Weights of a small transformer language model.
Size: 11 layers, MLP 1344 SwiGLU.
Training: a variant of Adam for these matrices, 769M tokens, 11299 steps.
Each number is 128 + 32 x the weight over its row's rms, rounded and kept within 0 to 255. Layers, rows and columns count from 0. Numbers have three digits each. The size before them is the row's rms in percent of the matrix's.

# gate: layer 4 MLP gate, 1344x512, rms 0.0182, rows 254-320, columns 448-511
# up: layer 4 MLP up, 1344x512, rms 0.0185, rows 254-320, columns 448-511
# down: layer 4 MLP down (transposed), 1344x512, rms 0.0164, rows 254-319, columns 448-511
gate254 109:091134114136152097120062127104126074091133120077134100130125192115140105146194122104076141165080104114160135132094099101146123136162107161154162157123115141164107097131117130061119135109176126
up254 094:127108144134134186147169133122162133087137092139135079116060109137094160129156073104091121146100133115129134087081081084146100094134173102103127136129177110134072123095115127182171118134150126
down254 099:142129141119116097116105126124113138165052144115138183159178145137155114142083185115147141123139081120145133159151203178124162150146075141156107118102117156128152099140122198082077115129122125
gate255 104:156113122138123100173169151136156190167149177122138111166145168111124174119137138141109143131114068118110106132105115109119110131098137171127089123108141130164098150159103151120108137174185111
up255 099:135106148121136092096120128151121131130143110135101159182151069115131105132119107145135171129098130139118114079137127147129143075157108127155108115155151132206148092104165150151157133254112112
down255 105:191121060115121146066164136114148105088149131122102110111082147091126112084162107086183139163131130171162178158135073155098094193101138072105131194157124176114100171087132170122143126160128144
gate256 104:123175074113113145134146149136098109161137126097151138083168157120139135106077148143130123155083147136091083113128088121121104122152113092151081130111061069204122125088113124107146133101130089
up256 104:154108115084118150097177106098095126084157168134104096174148140184113119103127107106109110160157174124121121119114123118132148153101135108182121112093156107117161131144053206210103139108105148
down256 101:060075166131095175099167125120151128128017082195167105143098115127112178117108143122114112153144139099118176155178142090063094109139130121120098102114160106175067159103129177105109093096164118
gate257 103:179102118117119057143119102123191122092127134150127135193144150127089141229115075125149109080128100104193118129114142126120101095019113054134113127075074157084132159158129126156076129079094135
up257 104:122151152098175079116169064107110165184143083081157108141147084126109167134064151094135166138169117109152128152126179156174169116180169115116109126084142106111130124110124128139139092176129142
down257 103:125123152192062116167130098121145149113107188122102158128148186080160082171140139198160115150136175109108102128094149133122124148106123135126113143142162194111164121170181139094113159136137145
gate258 109:100112125119105161150134153065138120131164106123156092124180127095095091149111109123128117161041154143124157189117128111133093163142094096128121100121138179120136142114121151086122110119150096
up258 103:143156133129153105115138145132183129202091156101064151120072103152130176178110201140128124110117171185103073148123188110178158131129129141079157106127073159120144139040133102156130127157153107
down258 104:121093150108137074133129135107077143188167052105115146182149115121096094135125122132161144145145170139182142094194094196109122152152134096122117128080177148138132178174131128151154122164130126
gate259 095:070142124112160068146174145110095199184178125101177160132111080197107150105092105166204100079127123141158113131151111162151101133123168123113132103119146154119105193174143148082097075126152043
up259 102:071132154157149106102147120128093165105122184071120084158109126179147107118152170134149150147151092097138081159107143102222165096169116099165126136155149123121138130104119085037098078094158108
down259 099:143107119156113182087062137151150097080136139148093067118152154099139133158146094137059158180131109083075120110112159109153181162134081131120077147116095110206148102118141146139121161152088161
gate260 099:172087171132103092114131090119133180109138087092134123152195171102119122141020121145094159108135185174117088168138144180166154139094115118132117153055175156113129151147205141156116082172106168
up260 105:161068182142102147100147127121105179123144145079062143102087137125178162119120143142156113169168112083205093097116128141125080164133135136204130180078113147103065163126180097113088127112103126
down260 100:116160102122125092128151160192153044138242176147085085103087111148165145197163083123139107087105080085141116113087077114098136081142108140072125124125137125181144082132081182102186174072139087
gate261 093:092063071105146116128083110101148116137152109093107175113144160127131184145193097140137122136090059116125144101111165104093078203081097096130145113085052022064214175102104103111112111140141120
up261 100:113151138130092117164163121136138139101122127111163067150114076070087171180086120153119096100146200161086147144133166196122169107081116171092145142137133195115111102175148147131115079122112136
down261 096:088111087122175078174106096075128059123116112144155175123127165126119212159164090101108128138081063091107137145102168143101082157113115092126168080086048053039195184103088132175160107115149105
gate262 102:114148152176171092186124122108159127134092069121163156150131105119050150131123112133118110127143159121180097053210090121134152115146109101150131112132125197143185131125079162098167103113126113
up262 114:166085086114080165084176106170108126103166056134160149123133141136114130145122135116176144170106141168172166128159130132103115131096129179113093130121086035189134137122121100136118144147101125
down262 105:153120139162161124145143095152150129102065088145148139152140169123130095115126135099135117136059169117149191070116165103123181105144186132189113129121147135098160125085099146075114109133086169
gate263 108:101141146095111090182120167088121107107175195181103167091132149047066084145157139127171143100131137147184106085185148099130179117126098129078163169134124124117179120103130132119130125107115096
up263 095:128115101219127092125130129143155040098106143058178104112138106108176126103196139115128146144154149124147153039111128115173156118122200102109137131162132133170082153145058131123068122127110070
down263 096:133171209105083170122121148119105216194147120143150131140098090121115135138045148167150128117105108171126094213137089079108078179154094182109084154097140107055142080137189120160186110136155198
gate264 102:140176136127145101127133115106088083155174165107200098097105133168140136154060134128130165161105108140078190102152133107100107194148099097132154090134112171145097144145132122099151148138132171
up264 095:130143101125137170068194100184112092151154170122137145137148096110155133147157128082161077122107112096188110123077151085115138115210149112129140123096155148119095110157163127139143117100105095
down264 100:088094136154116116123113129112150158100156083094119141073100071129127182145149123161117188142144154172126201092198166178156100155110084143103128092129099107095137190141149097159072123150121144
gate265 107:095125089089115087137146153114098127182166124182174166104190162104134171176119132128083119131105116168185100082126083147126064108159098166069159097110163083132138137079117169180148117139119055
up265 117:117102099119136156109095114148120134106119115123133122128113119180100133079161148131167167103160132110067168107135151070101175163102158088142084068089106118107212125134126103180089182119123138
down265 105:080148137092118136162122104067135152179077114228083121104102148169136132124132135110125124114165164165148164111125163102145114099194111183138156095153157103102113087088096155112182155139138053
gate266 103:105181143124148143065114121141114148166148088120147126065110138169156145114149122091157159179161125164120189169135062143051092168162140104111125102137110055075126183116155163132083162110087105
up266 098:133123090082191069134124121098067138130144061075119148149159179186123145156169107145045133171159093107114095080106110149124144123096187082101136117147110115148177148148107169081089222136152107
down266 101:127102128169110119151094104087138089139137179141125119136122044122172089083090123161163141067078168064114129121170114087168172113090045129107124108124127163160073100152105107180134102088130078
gate267 102:041174081143119154172124129117107142150171088143095149103159125150133129131098120193171152141113123134077174175128119148138117117134084114084134093141100167171128122142146133113146147137053115
up267 112:083160106155184151114123111104171093148107099123111150148163109174105111139125152125131137106130085096063119136135068070172151101199120066153132105148140129116117175127138105085159175080134029
down267 107:142148161177127099046122122135181117142150109099163154177118152121172072134142199157136075144134148116169052134118135088099110118147163123170129117089144128143086191114108165155146155097160081
gate268 096:091125128074142146149119093084111102084112162139138115120085119092116113119156135133162114154076116173136161137148125091183153124142157110133193116135109089108163073054107137062127157077127133
up268 092:120136110064149112109135148039105069127156120114123166145108157110129162099138063091147102139141155152099131176172134126137161123121079109160114115186053125120164124161090158079104151057109130
down268 094:138136169166113155146128097169178110130138134111104092114134071151130113139112140133129168103140078121151139054081091141115062142130181122112175153070137132119096127085177108127150102160125129
gate269 097:098106100141125117110155172132145113124131155101079131103101180112147099137125132177113147106080180097147121066149141124139118158188150135117094151191140108126091154132077170109148111109124031
up269 089:069126184116107115171133160107069075159126108113110155087149105147116048094147034071104153177135159144126119165115132188134139127129176089082168172090121125079150088121133116168118107100129156
down269 090:125122056129119104111137132107178167083139163152110132187100155081109154129099189104130081061127137106176117110136129073083063097154089175171081160197093134161109130120138134123127140145122129
gate270 094:083117211111127112122105139074135157082134047131162127181162133099129127134114101147145116155146155124101124123159135153136133155071102167126091153148113125113137187150118162092094157101163124
up270 105:049082157153117125102160162128109117062115098125104134127144137143160122118141126093109125150137139152158166101077131122127124210113139119176129159142112081103135146130141120077147196086182145
down270 096:160152075177119103146154125128122118136176158108136141013109135164145162173124171123116157105104136159165149114105093105130107121186143077125159149059142106178146113112138113130127178169082114
gate271 094:091126125138107140093178157118153093101173085132180127106087052167144182127077159108089134168110160086086068211073082157185156130161148151078159054145125125127118134080109094118146139098136087
up271 092:120150103096136145158101146155201176097133131083157136153118121127053140114164159096156130074136117162184161107148151063086140092018145166097086152139104160160163133172096132103180102128107147
down271 096:090118131175121152077204120209113075150076094182088135137114097149179131169072107142132110213093192115126109188096126129132149139167126113100120090120172096080089177132133094139134134125144126
gate272 097:087109146083139130117101181073183052093179096125145126132083200146109151080024128115055099113106112124188146113101174130120147119136158097106089082142132156129124165115129111134104212204116114
up272 105:108146152126108121093142150103084101152155148131097121080131173172142128109053151107088077086132141146127119124083126122138081145129173063123120186098093091098098162130115122111105169151129114
down272 102:176163096179111114160160073125113172169164161121132186108142064113115124172143130138192207150073128158118102152176072150093034168067146119118169114085077114146085128119122125114119089110068100
gate273 096:118118140104153116134116151097163152166140138123136165173133135123180179122096166137104166088113111106126166065123164105087142142107151147080119151110168195135096122127094114124145176141139166
up273 097:120134156157121096170138115071130114084097169125077074155140166078107121092193136131104095069152161094143156093119097113143158143121171150097105132148134143105132118122074159124115188129133081
down273 097:150119194120078134139124121148180148136186065148194107109119149155154118178092131150105078146112084145153143148117180174143109073115149145171168086109156064109136143112146121179187090173107188
gate274 107:086112112139119145124185132154099189155144141113129142112141155144105129143137110129139090163086122139138120145155135106122104157087135132149096081086109145087144067151130139143126080061073145
up274 103:171165125119120122099169136084132124106140115100094077164099109112147097123103138131155129123099189167101137103099094183117109048143114136091168205164129181173082141103137122137145120149160158
down274 099:056145177128108146129153178156176114115174119117131071083213136119170114137116117114170070158104168117118143165083156071096201131144118107107124085124168123132172111168114146093091092098129104
gate275 102:164109084082161108159133156120184146154140102113134107138104126137159097092132156162172136102089159179107107113195141108137125127097138188129112038129103122161131137092125126132167073079113174
up275 098:149110178136147140159137066119126090160156100112072126121111145192123137163167143169132042144101207136095141073070167118185165064149134182088080145073174133124105067136175148161092128103196143
down275 101:098171145117184131074077165135105164172145122152159067093143151058134186171121136072102150106158095118115107136124118171151112214110187123134112132141124155113203150155155109143123116111065157
gate276 098:080117148098160137159123193174143134145120061160159128124151085063102202092116122120147193150161140086160120075156139129160133081142106128085129115023155090123141177132097140110127071179166185
up276 111:099132130131192125139104105096117050115115137130161099136130108088132136066164174146132184180156108115167124087116130084174138093136094081128152130077149068119131143076075128134128115137144158
down276 103:170086124200163078139090075075118104127191151107147175129142110138140099128149117135139109118137184169079118172095058111098133131127132149184153137194099141135115113151127148176125186091112067
gate277 100:126137130171126130164127135087085069103192117122111171071133109127118125109081136154129158173156114102082085084161146174126149130096104123105089094101107109146164117134116120175115128099082112
up277 101:107123136066152120112127124133100153136091069135146099130151143131088190083130121060135118125169189210239150169052109205111063137140118158100105143144119063135136166088141101136121100132110115
down277 101:112135159175145141156060094167125085054131136122104139067083150094118144110147123127110077161150127158160103057136096182116108143160120160102119110095131149141131180116150084184143111117143112
gate278 091:132131118114096079221143112127145109116190131090167191092128076104108145077075145110106125140115097103051125095185133140114151151155145110044075102135096152128134143154136173138087112104099113
up278 098:156127094122071138108117179129176146147120122103103130134175112150106121104114113094166104210117127174131159166151129111122097176134136141135107055112161165136185136159116155130150120201062085
down278 100:133084119128120136189131144160157142135095150077148141093141112063093106101093160091136092184118117109106149097137114135105142200191104124078067126180105129141185159149174105146103069113124132
gate279 100:175065112166118187061137145134054168099148112094145164157146089167152132165123139127124096139080083169089162060057098147092068173121134103160223139105174105144107157109113169152077138098132164
up279 094:101113092177153095110132147161098150115118100117136095143166131095105158098120156171141086152149079168183107171113186067136176105103103100163155088114102133127129131159064085118146086176124127
down279 098:109127154106106171147184108157143122159143193113098161107072132113116110127140109107106195087130161104082169074158089178098096170133165131121076132135119118159110097156143138091126125113150114
gate280 104:078177182148103084136149129108183192116127197096156025131031056158136157187103086081102123142144095158150140158111101081100135098053138174083124134114122146136107148110141135143122106143169132
up280 096:099093128119133125106172110117126144125138145132209080197120111181151136215112139163098152129118128117128126164157151147142186145115125126121156147163169136100165145129159143143126110122152145
down280 096:140148113181108155147161110140108186109199126156115070084082170145105194108124139090142149107170098123082115176099171129156103122125115128127155178115122121129128074122133175092152167108103134
gate281 096:112088134111160199111156141122137170103139174137121139145180161120085141111159147137138135110074110167078151120105141115052134106105102068112087057074054180152112102080160121121111126088098111
up281 106:061100162150180163105153094068123169102153172055096084126078194121184102166147144146164120152071082133076140148131140081125059107176099051157131108107136179113106107056165147072113132062150156
down281 100:148142080144126041146087059139135103175132078115163123114104095107192107129088157165134144149197147103158106161106079134199135140148159185123151158161109106096155124195122165129152161137159114
gate282 098:140138142131106133142136108136122153227118093079145137096134141087141111076133151156096132088119142162137178128144134145173066149135146107109081078132135129139133116095133187108078140107119039
up282 093:137113142153069166129128083179123147103162108100091114113178076168128095112164133069105131164120185156145104169153145092181144099115160176171120175114090090092177095166158103159092121165104133
down282 098:125100118102139111156117174110156116145111131175156154148081150116135113106094151181123072125133123116117108106109157124104122114121177143097082106149105146132045093164149084129187111115110212
gate283 099:155176102123186067156177097119190142155166180113150117115153104115140101177123126131081113120179148125092157255093131117183077119166119128179089147155119164106099137116127113124121121141162141
up283 096:133128135151117142119157077128159115173119117171152172159131122101137152146103139122106175058104166139066130158144101085127144129123120183130102170157120094102125073103141073171143142125104148
down283 100:192109068091120116142186149117110164097111118106119125155100124125118105140164151096158105155179114085168099166096105121164144090186142088099084113137126158115162176097112168149170125123089138
gate284 090:045124140121008136156140117097149146113109100136230101117107132145116170088136172131110159112109123123125130195104115119143130130111142160066103128162145152107176130134134130129160085160076103
up284 096:174132091139154142137157133169177167199145127149129132181171133133099137105106194150222126134131136177140090046154123123084157143053138101078130142119150110222149120164106137131190148181139104
down284 095:052142153137050151124122142115175150193167094089207123153093086173130141087145166148157155125107144135106125161095126109115100147116149156073087085155099097137169136148109111098149150177130056
gate285 103:149123132062082132106140147087105165130117131112154121096120194084106048130117155110163147085130131115146106094113143109117143092160155114162128106119072188198100095133107144136105112098102169
up285 096:147118130158183139136133099143135116111128139169103157096090130106175127164129097140077132117130119122118137166069051160149097122132123159141102095180129080093121154138113158147163166134155141
down285 102:100113117162088099155135132095102172127129136088119076100146147138108121056155107149152069139093167123183127060169177136122120130118069110128135188070164091125157135100132099118117079146130129
gate286 103:099127081154151134158093104110103103075131131163127101159133136193081178131147183115117200132106108094151178158081124128199103098082145152103114135111127117091198125137179124109127148155071190
up286 098:098077129047152096174147135148116148157135133108145112121133118115141065160152126155130116164156150214099109145133122157097157108095130050198149132167100146154087178085096137138112138151080150
down286 102:133136148183130128124142158159130139092137104124122117107140171141072158116145132103141106088047054093136145141119148131130119182169099156049111150085172102085127107130107154111130177155123155
gate287 092:168148118135135105142137119137186159152148016035155125082173146123110105159121051148126164165110133118143127123129074130152128044082172106038092133106110122088128159140100153134120132083083115
up287 094:154154123123090145113160176054091093161163154178171122106154139087112128131126144078161073099182142176100116125163114145126161135116139130117148144075127105151138114156132098150147121197112128
down287 095:196188128115147095097170126111135096122124032103177145082154146170127042133170162113087107122139125158121076110120113080158158073125124140075142126168115086141111153107096121175162150127081097
gate288 101:138095128142120180128125178132142157171149038108120098079147130157169092067126135102218125110082144148107152125148062093125155144135131127143054125074161110150120144143106135107105140159084087
up288 106:104164127143136185056126168112168128105112088122090022062114215173151124131194125081134081142104121101140146117121097090154174194131159128158082148139119141125115127115159142090141091115167102
down288 098:089135096128157114145114096111125094151115239147123184187093112177146191174103095219037153136129103092111119156155177130124107179083105174093153140176097180103131092126132155129123116112180115
gate289 097:168076127150163099102112111094075150117122138160145126187106127136111156175147140151130123062096111167091086173164126133088090141132123152123054151118146110117132219152064151182155109159145141
up289 092:098165101075132137132156086108113136074103181141154096135169155117134109152157185115124108065154143115146205084143120113148117124112123117075090093122157141107051080148162153131130173063168135
down289 096:206086116075121048182128113141123151083113155138129066150185120153126101194103084084145143116155112104151104192143139140094155119136105177133133059090101136157152113111057096133139090141087132
gate290 100:099132115141116108131218100097187158218143113127128148147095107177082118137134151157129161171116144104177154076086195149140076161084106085155109124138114095083138158113151135152107206159078115
up290 097:109106134145130140181088068169104171064141131121118066147173142161158117142164108085188093117125158127122146158105172101121129169081124122164133128165129133216122156105141128121140128115111163
down290 100:123116153148122111058141133130165082182129116119161230193114142111157116158129050166112088122099089107161152110134097162140117069112075097052093170056133155088136094155159188145193112140130073
gate291 108:117085129121124182157149145144063119130177108145156142148172140156138121133133120120160167189108166093137193119154181094120129162165115092106133104142152128133071105179133205108120118089147106
up291 099:077154151138109132121169105071085163121138185129108064152119123144096173113094189120148104130180097147172173142140108115127105124189133111116148181103146106082146182123087194129151104106125120
down291 102:191118143121152119139096095142178076130089113131133114143109139087178107120154091132113114126133128084056107131130086134131155135021075132118113092140101131170102101118142045114144164136105146
gate292 099:160096182091102165133102136153119151101127149140114165134152078135057142108123109129153168067051098090150132123091068164119046068101083126128126156112138112142159121161083117134150082115093118
up292 100:106092115113177086093151133146156115143130166144148135121175099142090092098112143218112121137120146035066103109060120115115156134181214115146155173155122119112150144158081120195114110152131114
down292 102:112184075126105102115139153137093121121070121142156103160170151146116163117110170122136154124144101181163088133138074139128155105083094118175171088121068149141128178103176089176158162120157128
gate293 106:120150098156090146110146128113173151141155153086130109023129098160102154157115147119145135141137141183119091189160133184199095137133139145127117103083180143107132162090072177179163120105139146
up293 099:118133079059163182109163154106180121184130095106137095106141109118097106147155145125137151201086139153134118095107176149159105139139120143134121075108147121030100143070108122125157067166115130
down293 099:115170178147057115146132106127085133116117088102147138123140077125143208131121180179147121099176059121142157160103132115095099171076157106043147194129084131139169085148153146088148179169096114
gate294 104:096143135104162088165101141154153107166135116098115142147191129165118133120153117088148188186094150127149143128146167129166114120147120078084159147127086158120137113131162135127121105128156232
up294 097:100112129115116166132168088147148141107107106142150043208141137125148112148139160116130156078133159075139191088121098145126155071174117138072119155169115110145108139075108139095128120093138112
down294 101:156125115106124098152128128169155123115163085100119168116160173147124113089144086228124108097094105172124111086108132141136116186082154140165141078090120154107118123206135112163137125123105178
gate295 093:107095135069135124130129133106128169154173055121134136190145087120165164138126144134127156149124122156095139143112151085135144112166150083088155142118121095120129185144149134149103159170128164
up295 099:122140090106163158089121158086096066110106116154132140108116149107125165139181116088074168115119077105125092084131113154171131082120143162105085065144088207195103083132133149117107176111131046
down295 101:108107165161113145116082108095141134083172181108117143126085138167128160123100130074152129089110076136164100069089105098165141137080130103149105120115139135164140185154097132129127144121147085
gate296 098:146105122074143092120086219135137123137145121099127107153171112139043122165133139078121135140130144194153122042113148138150161151134157146166135116115115206100142137143117145142132068166098135
up296 101:093099162144117160161134103081223134138130128070130114071114135127124074212153139138197107132154159162132121098096159161170129112188126143169166124083084138144137094184109102117130121140095178
down296 101:099170110119118156136087118112151150182144138092127131133042192113071161134097123145092162110171133121154122129129133105145126055143110160100131205085146125127123166142054178103109141157197120
gate297 093:132160078116114145129113181158123090141127135071192132091175119140095094150089175131116135160148165118141120130088170161148138145154147156141106113090132154125142120079116186113153118166127166
up297 095:141096107121148139118065163119125142151066086130187116194132148135141103193062150090110159099128117139155060102133187104154091186124112154114106095166107122145071106113145121133149102141149078
down297 097:133099184169233106088188122170115144116169123176091086163157151137132117183121179181131141088083149133148196134162111068146136137106130163133126108103084163172153121189117101134053099128161098
gate298 100:131136149118094154080141177112129132109097067136151093140121131089133198136161139156107171156067083134175126109121074080109153141097098107080121153088169077119130160122162152083142128131143095
up298 096:087174118144104160073099119108118171136125120206074181123084104163124109119167154099145161153151135137096135149162028160180166133128092104124173167130117087151150106135127138124111155060115108
down298 100:149097159158189133190182141160116119155161153123157111109179160135193104087128150152138088087156111117112090058143217120094136171072069151112108137174108101122120149198183091190098188151131122
gate299 102:108102120128128136169140137090142135183158121127153078125154152115080141125124149144145131170145112146087139100146108115189165067115117148141126131100089118183156073136177112099104080094058163
up299 109:148126132142164098122160171124189106159131082067192139154127113076103094162103141134166122149155100166124117163053179147138069102128130109203197121142115102123045176135104098050091130081100134
down299 107:119156107155106136124139080142102134125114161157140092148093148116119149112114090154082123115113136126130129135115108145129106131155148087113100104105142092086110138148149144106075130141120124
gate300 104:132095058177169168168113126147050175103133143118142045146148086064167107063101106116191075138120127178121104108095155133133097099175162120142147137150110121111088164112118156146125088158147108
up300 102:076078131104090143122155094172103137120102103159175072118095079164161126102200141069160097078107193118094138152117095153130103106182130144165098135073197100103162121140115141200143080095126125
down300 105:143120105199151063130122079102121139163102094110126138141141123068112129192089137136093149108149123133080065124168142123148119116139127097137174191122083131092157102136158125109136195119110128
gate301 095:163103125117156168161166072167200130106112096148072115116143094118119114098086108078099147111087141131182108154154180167163081118134043202109162107186126109156114162157129084114171176070099122
up301 090:091171124122104149080130110175105105142102046157152174118129135131149151107137103142143203182109126133093132145175146153130136135121156071150094144129122112153126088162207113106166120106087103
down301 093:171116121124118167151115128084151136110091149142093162169190093112112085147113145107099084084119179156200096157171206121180172115157146179103142146110113130144065160144132132108122134103170087
gate302 093:139123146104141160077092117105083094089108128185124107168130146183082107160115155111126132057131102141097082124069135079121077159193133104139141153179146109135178137089096135112134154051163163
up302 092:146167119068127137177131209162132119063164114157118160188079107146053147119096109168108119091142100156118115139066131114157101103178124174168081095139146169153178170124134184165141138052086147
down302 095:070106121179122172045112037096104137194069148095127089103187139084170098134161176078119131198079137110140162071205142114091115150076113095089144159110124114085075123137137121080106148189165072
gate303 090:162093116125064069117154169185212054144153112167127133156162101159084140143159088114103140151100101119111179073098109129161184095123165135132167151067133146114135169168210164160132108177178157
up303 091:095154091094191166128164148100082121154119103099159119106129163140117161133109079113095091167104121156113054126095158167109107169111117145126074058177108190142113091089123130118113157116119104
down303 094:157133145132113123101174194108152091151155146135173116183143135114063119118165053071085067152066137085090150072077069113160190096070121111108117089063126125141104092159181115115089082174220158
gate304 106:111106128147127195127163138157131169135129098143108077143159068136169137179169163160097119180118127147112143118111161101137125197089133152178168167131161126120112165102221112119123096080154125
up304 100:036173119093140125060198100120086126100115152105098133090073076174163120091182108136139119132172123136210081149163129105120064152128132095107162102122142095105087161102108127126099112107149099
down304 105:200163130136159106146120092163180152124206133142160201206141131120091101141067145124192197117060149131095110123129124106119169079095115137083077144119146130178160077126121130096116137155145169
gate305 106:149087122193156140125136119138143104180143077124185156109177136080158137127118155148120171076059178171113085123127145169162126096104149132135141138102129133154170171093107100121190125138151123
up305 101:129057106162166108182114132122138141150147136129159114147154121074153165186145105140119114125118139103168137120043125120121195133065137224147079114134122138153172135113130127096126143143080114
down305 106:121158127118152123173106127081127114120072110117163135101168129088135089136077163144169142110040199169060106088121174193162077095119157100094145128142149169089141135096143098147200141123160158
gate306 100:182112090111106142094067134107092103160141125164151113127153141127126161117140104079120149127179162147094115144148123179074116145134097145109105083049107119190112168119157142133104084143117141
up306 106:074124122130122083171161098121119111138147109109157155104166109088110119185089127160199146110107124175142112099121155175145135099135123172106132132169149160078135094100109151121157116135108128
down306 097:123093147073100130104101155096134087118084105118166134114189150145116112096107133116122139103188129180101165114122152116052105196086104105087124134091132115106126113109135127162111133129140105
gate307 098:151115122173087133180143142154069140127131143104097079119135161109118093139074133127191118147170165093110119133163102159100113083138118123060110122086129145098101138193180111125145082150108140
up307 103:136130163125071128103149104157114135143120081142123120108083120107172167144050091126115089152117183137108066132096089180127117103058062116119112189127142150168115110170176066186126101201120144
down307 099:103094106132189103158113154090140121153121143144159103161113122144113145111184151079129130129097106115123121115089143105142172170146209160138151108177149095108146126056134156081142155151153126
gate308 104:147116120075111128149154137142150169122173185124162104189124116167125115158175114166162125129126130168131141116107140098085148129070115113112076045175161081193154124113133152157109151094116128
up308 103:171100135171157194151169154073108075126132082138108086131127149082083085129099133130112069186124166120097088126136121119107163186165175099130225133138134081099129163155110134090108143160130115
down308 105:124106090130145135129108180181154137118084177095170092112128093165194118162154127151128148145120105084135116151126127133141161076130140117125129039145127117225170128139121120158142113092181141
gate309 101:136139101153131142140068203140131093129161114158102170060079112108162138144109148150144151133189121132132175109105119163154041101096106121069082095094145073149098151114124166158167125128161090
up309 100:058118133124128140130083137129113132093120134136104145135106142118131176142100162162121143092142093121107162099080119096213197153166072083060128164094147109096163160116137111113099118161158093
down309 103:131143208147168126125167090124142118100113151096156082188177163118097158186168158103120131173095206106111151115099152091078200126140125136151203152112174123162127122099149113096166139123089153
gate310 099:157127147082102100160177147115112126166193175117118187072081123137106151067131140178124163132052146091122153141157095106155108112152167128113098093118131180165123085167099118118170098097105129
up310 094:109114136106156163164181171169194158101116099114126109166093080114112129081079149136120133129094089142143129089112135183180129127104128198098156129041102116177166170074096148148182128175176105
down310 098:165080184146133112151079162110122139178108127127108142118133156160134113130160149134120178155183086158106111133087126156109153128134133090124111132184164164090103145197081095118104104098145120
gate311 097:145122056137109108082151175156088148179146105157205188144193139095172206124099105130123121107068126097132123146174122082032166103138129140120108117113145096133110173143139152096157107131085108
up311 103:135149106154136132060181135125107169152118086184097121128167101130188129141098099109110092115124142048130138162140103146041094143177132117161148118130117147168065132132118086152149163142172125
down311 100:080131159126150116127140084122166119113153095071038100105113110115098083129147131116117125102190157163137162168098076185129148147144121119147196181104139185161131106130110093174086131125137163
gate312 096:108213162116146127138149168131161165187151118120112098149188103140158173099144101116109184164115105130088171118157103117134139109092132129094136078094122111111148159135125134124092098066133177
up312 094:111104140183178127087151118120112134142117134149099119145119145153133153122132143152103157214106085128140156115172097116148128144071117113144136172146116122113123191160077124099133113113168117
down312 098:164138148193139110116092109089128097067181119081143116149111170121143134154120104126156075072093123174111136147106114120115092149144145094084143146173113145066142130151152109155095162173155080
gate313 101:073140171182141087162129099141111151063144197142081105111078150086136113164128137177112167159118093131130125162153132132186045119128141179192065177078107152088112109122100162171126105097093167
up313 098:110137144082160103109127090144113148154124107079109178139196172089170114115152159189146087148140194180085092118172085188174131114122145152115112065137093172154185114185091162138184204161097085
down313 097:134163167196054145141157108120124094129174152131157073103060088149105117149106104140112123110106094119128116125089142149092073129141148134139174162140085119109076120122155089145147037178114114
gate314 100:132166121148121134087106166112151137133129121138115108183072136136060121120144165148132121072106149195170114026132167105089198137106142148108130173124169143176138120159141175086159129162135175
up314 096:115125091118101137093096131091075098117108132089127095083152107104114092088116139138187115139101096119160121200091124157087123174209079133164086088137128157097131085131186130153082182093166134
down314 099:163160145069110171105138143113131145148144160151090134141109158155116162107091180095123147141171146098111189043094082110164113103109110125066161125184061068114114129138109085132137091116117041
gate315 101:141081155149106141106076157155153177158132025158144143176168176109136130105145121103128169074135129175215129087114140115103077132082123132066088103118150098196134152107088131132150177158078107
up315 103:140122151184131108045137085094145078181136113181105181126137188132150141127160111148107158114152096148164143101162107100160151163141086114131149120051176172107112099139135172073148126174141124
down315 101:144133112193156161144128159109103154168036140110060087078208132135122182097079154117140143129105134143103110078119107161183122151148142122144090139076116128137085140143074115082109135105135149
gate316 098:093135081123096079090185141157191140153107106161125152086112089113128173112135150130117156115155142107184099122151189153104123100131125148160138068121128090125124106150078183112157152112179103
up316 093:145149136150074141131128154140136117131105110086140085114098166134078152088129063127185101119128152054135076099153107139119136088122140117145074159117166103119135127061131114136160146145214129
down316 096:121133126139159101089129108097132097107208130142123137160104136119159109148183185200105167118082119173132154106140103123147131114103108137106145127140129223152109148186128160133116097064083098
gate317 109:124117134145143134175059118147127200160173077100113203119096142128162151135134112157088087129079140120090173110122109104095142108125136083166141136140084156197122151176148181100122120159183135
up317 101:148129083102115141114156107144137148143139188148139091139076107102192126149124092138145175126138118129142139155146104144079041160112160159104073119132173071066088108166141156116106219116130176
down317 105:100142170160130138128180134186098126108119134103152109115114126127085087073164112095129135124101137125067084143123205149206174112167139133158147146185087096189178160134131104148115132116113099
gate318 100:168145117139076163121148137138163147117138106134165139109139156127116140103112121141130130123048071134125144099138092117061106158105139066103143091156119102153103112141100149140080102149126143
up318 106:160146094115108178139130056157121102125130123115133120181109087145105113056145138114112185121157093137123084135119073105152175185131139125154157152130146102134104156066126080112140136184120146
down318 104:139084099132170186070148097093108051123160101196168120116168085203113114130134125189070121163145105121116083116121136074141157151104127171103114147118153118097166149093141122094191090114141086
gate319 115:121146063142107119134113149149135138117176136145060164111159107175128156135109104154106134113073107101057150168105080100156139119111114095140166139116102096138125154150111150158148126119087097
up319 119:157171201060089101146158162109170183113114111094064138121105067089078134134149092071118077176148099142170170142113127163141139123122145065119117163143193122078142140165128140164150122125136120
down319 119:106148106096103135141042091117060103079095136154129148109064087141184181129110115134135067121187040069123168125122140184134099109140106133129115115110149087128119138124166118147153134146085064
gate320 103:086115151118108063173174138118122072091108050134117087082099089106098190150190097152156189125154111136117122134158085135149103162126073183119136130169157148113117132102139166163137139098088138
up320 116:060132118176125037119145094109093077081112112131088081078054067152130115154199144150142157134148101108096082129159063108215123090146092153135118138227171143118126120125121135170143079125151137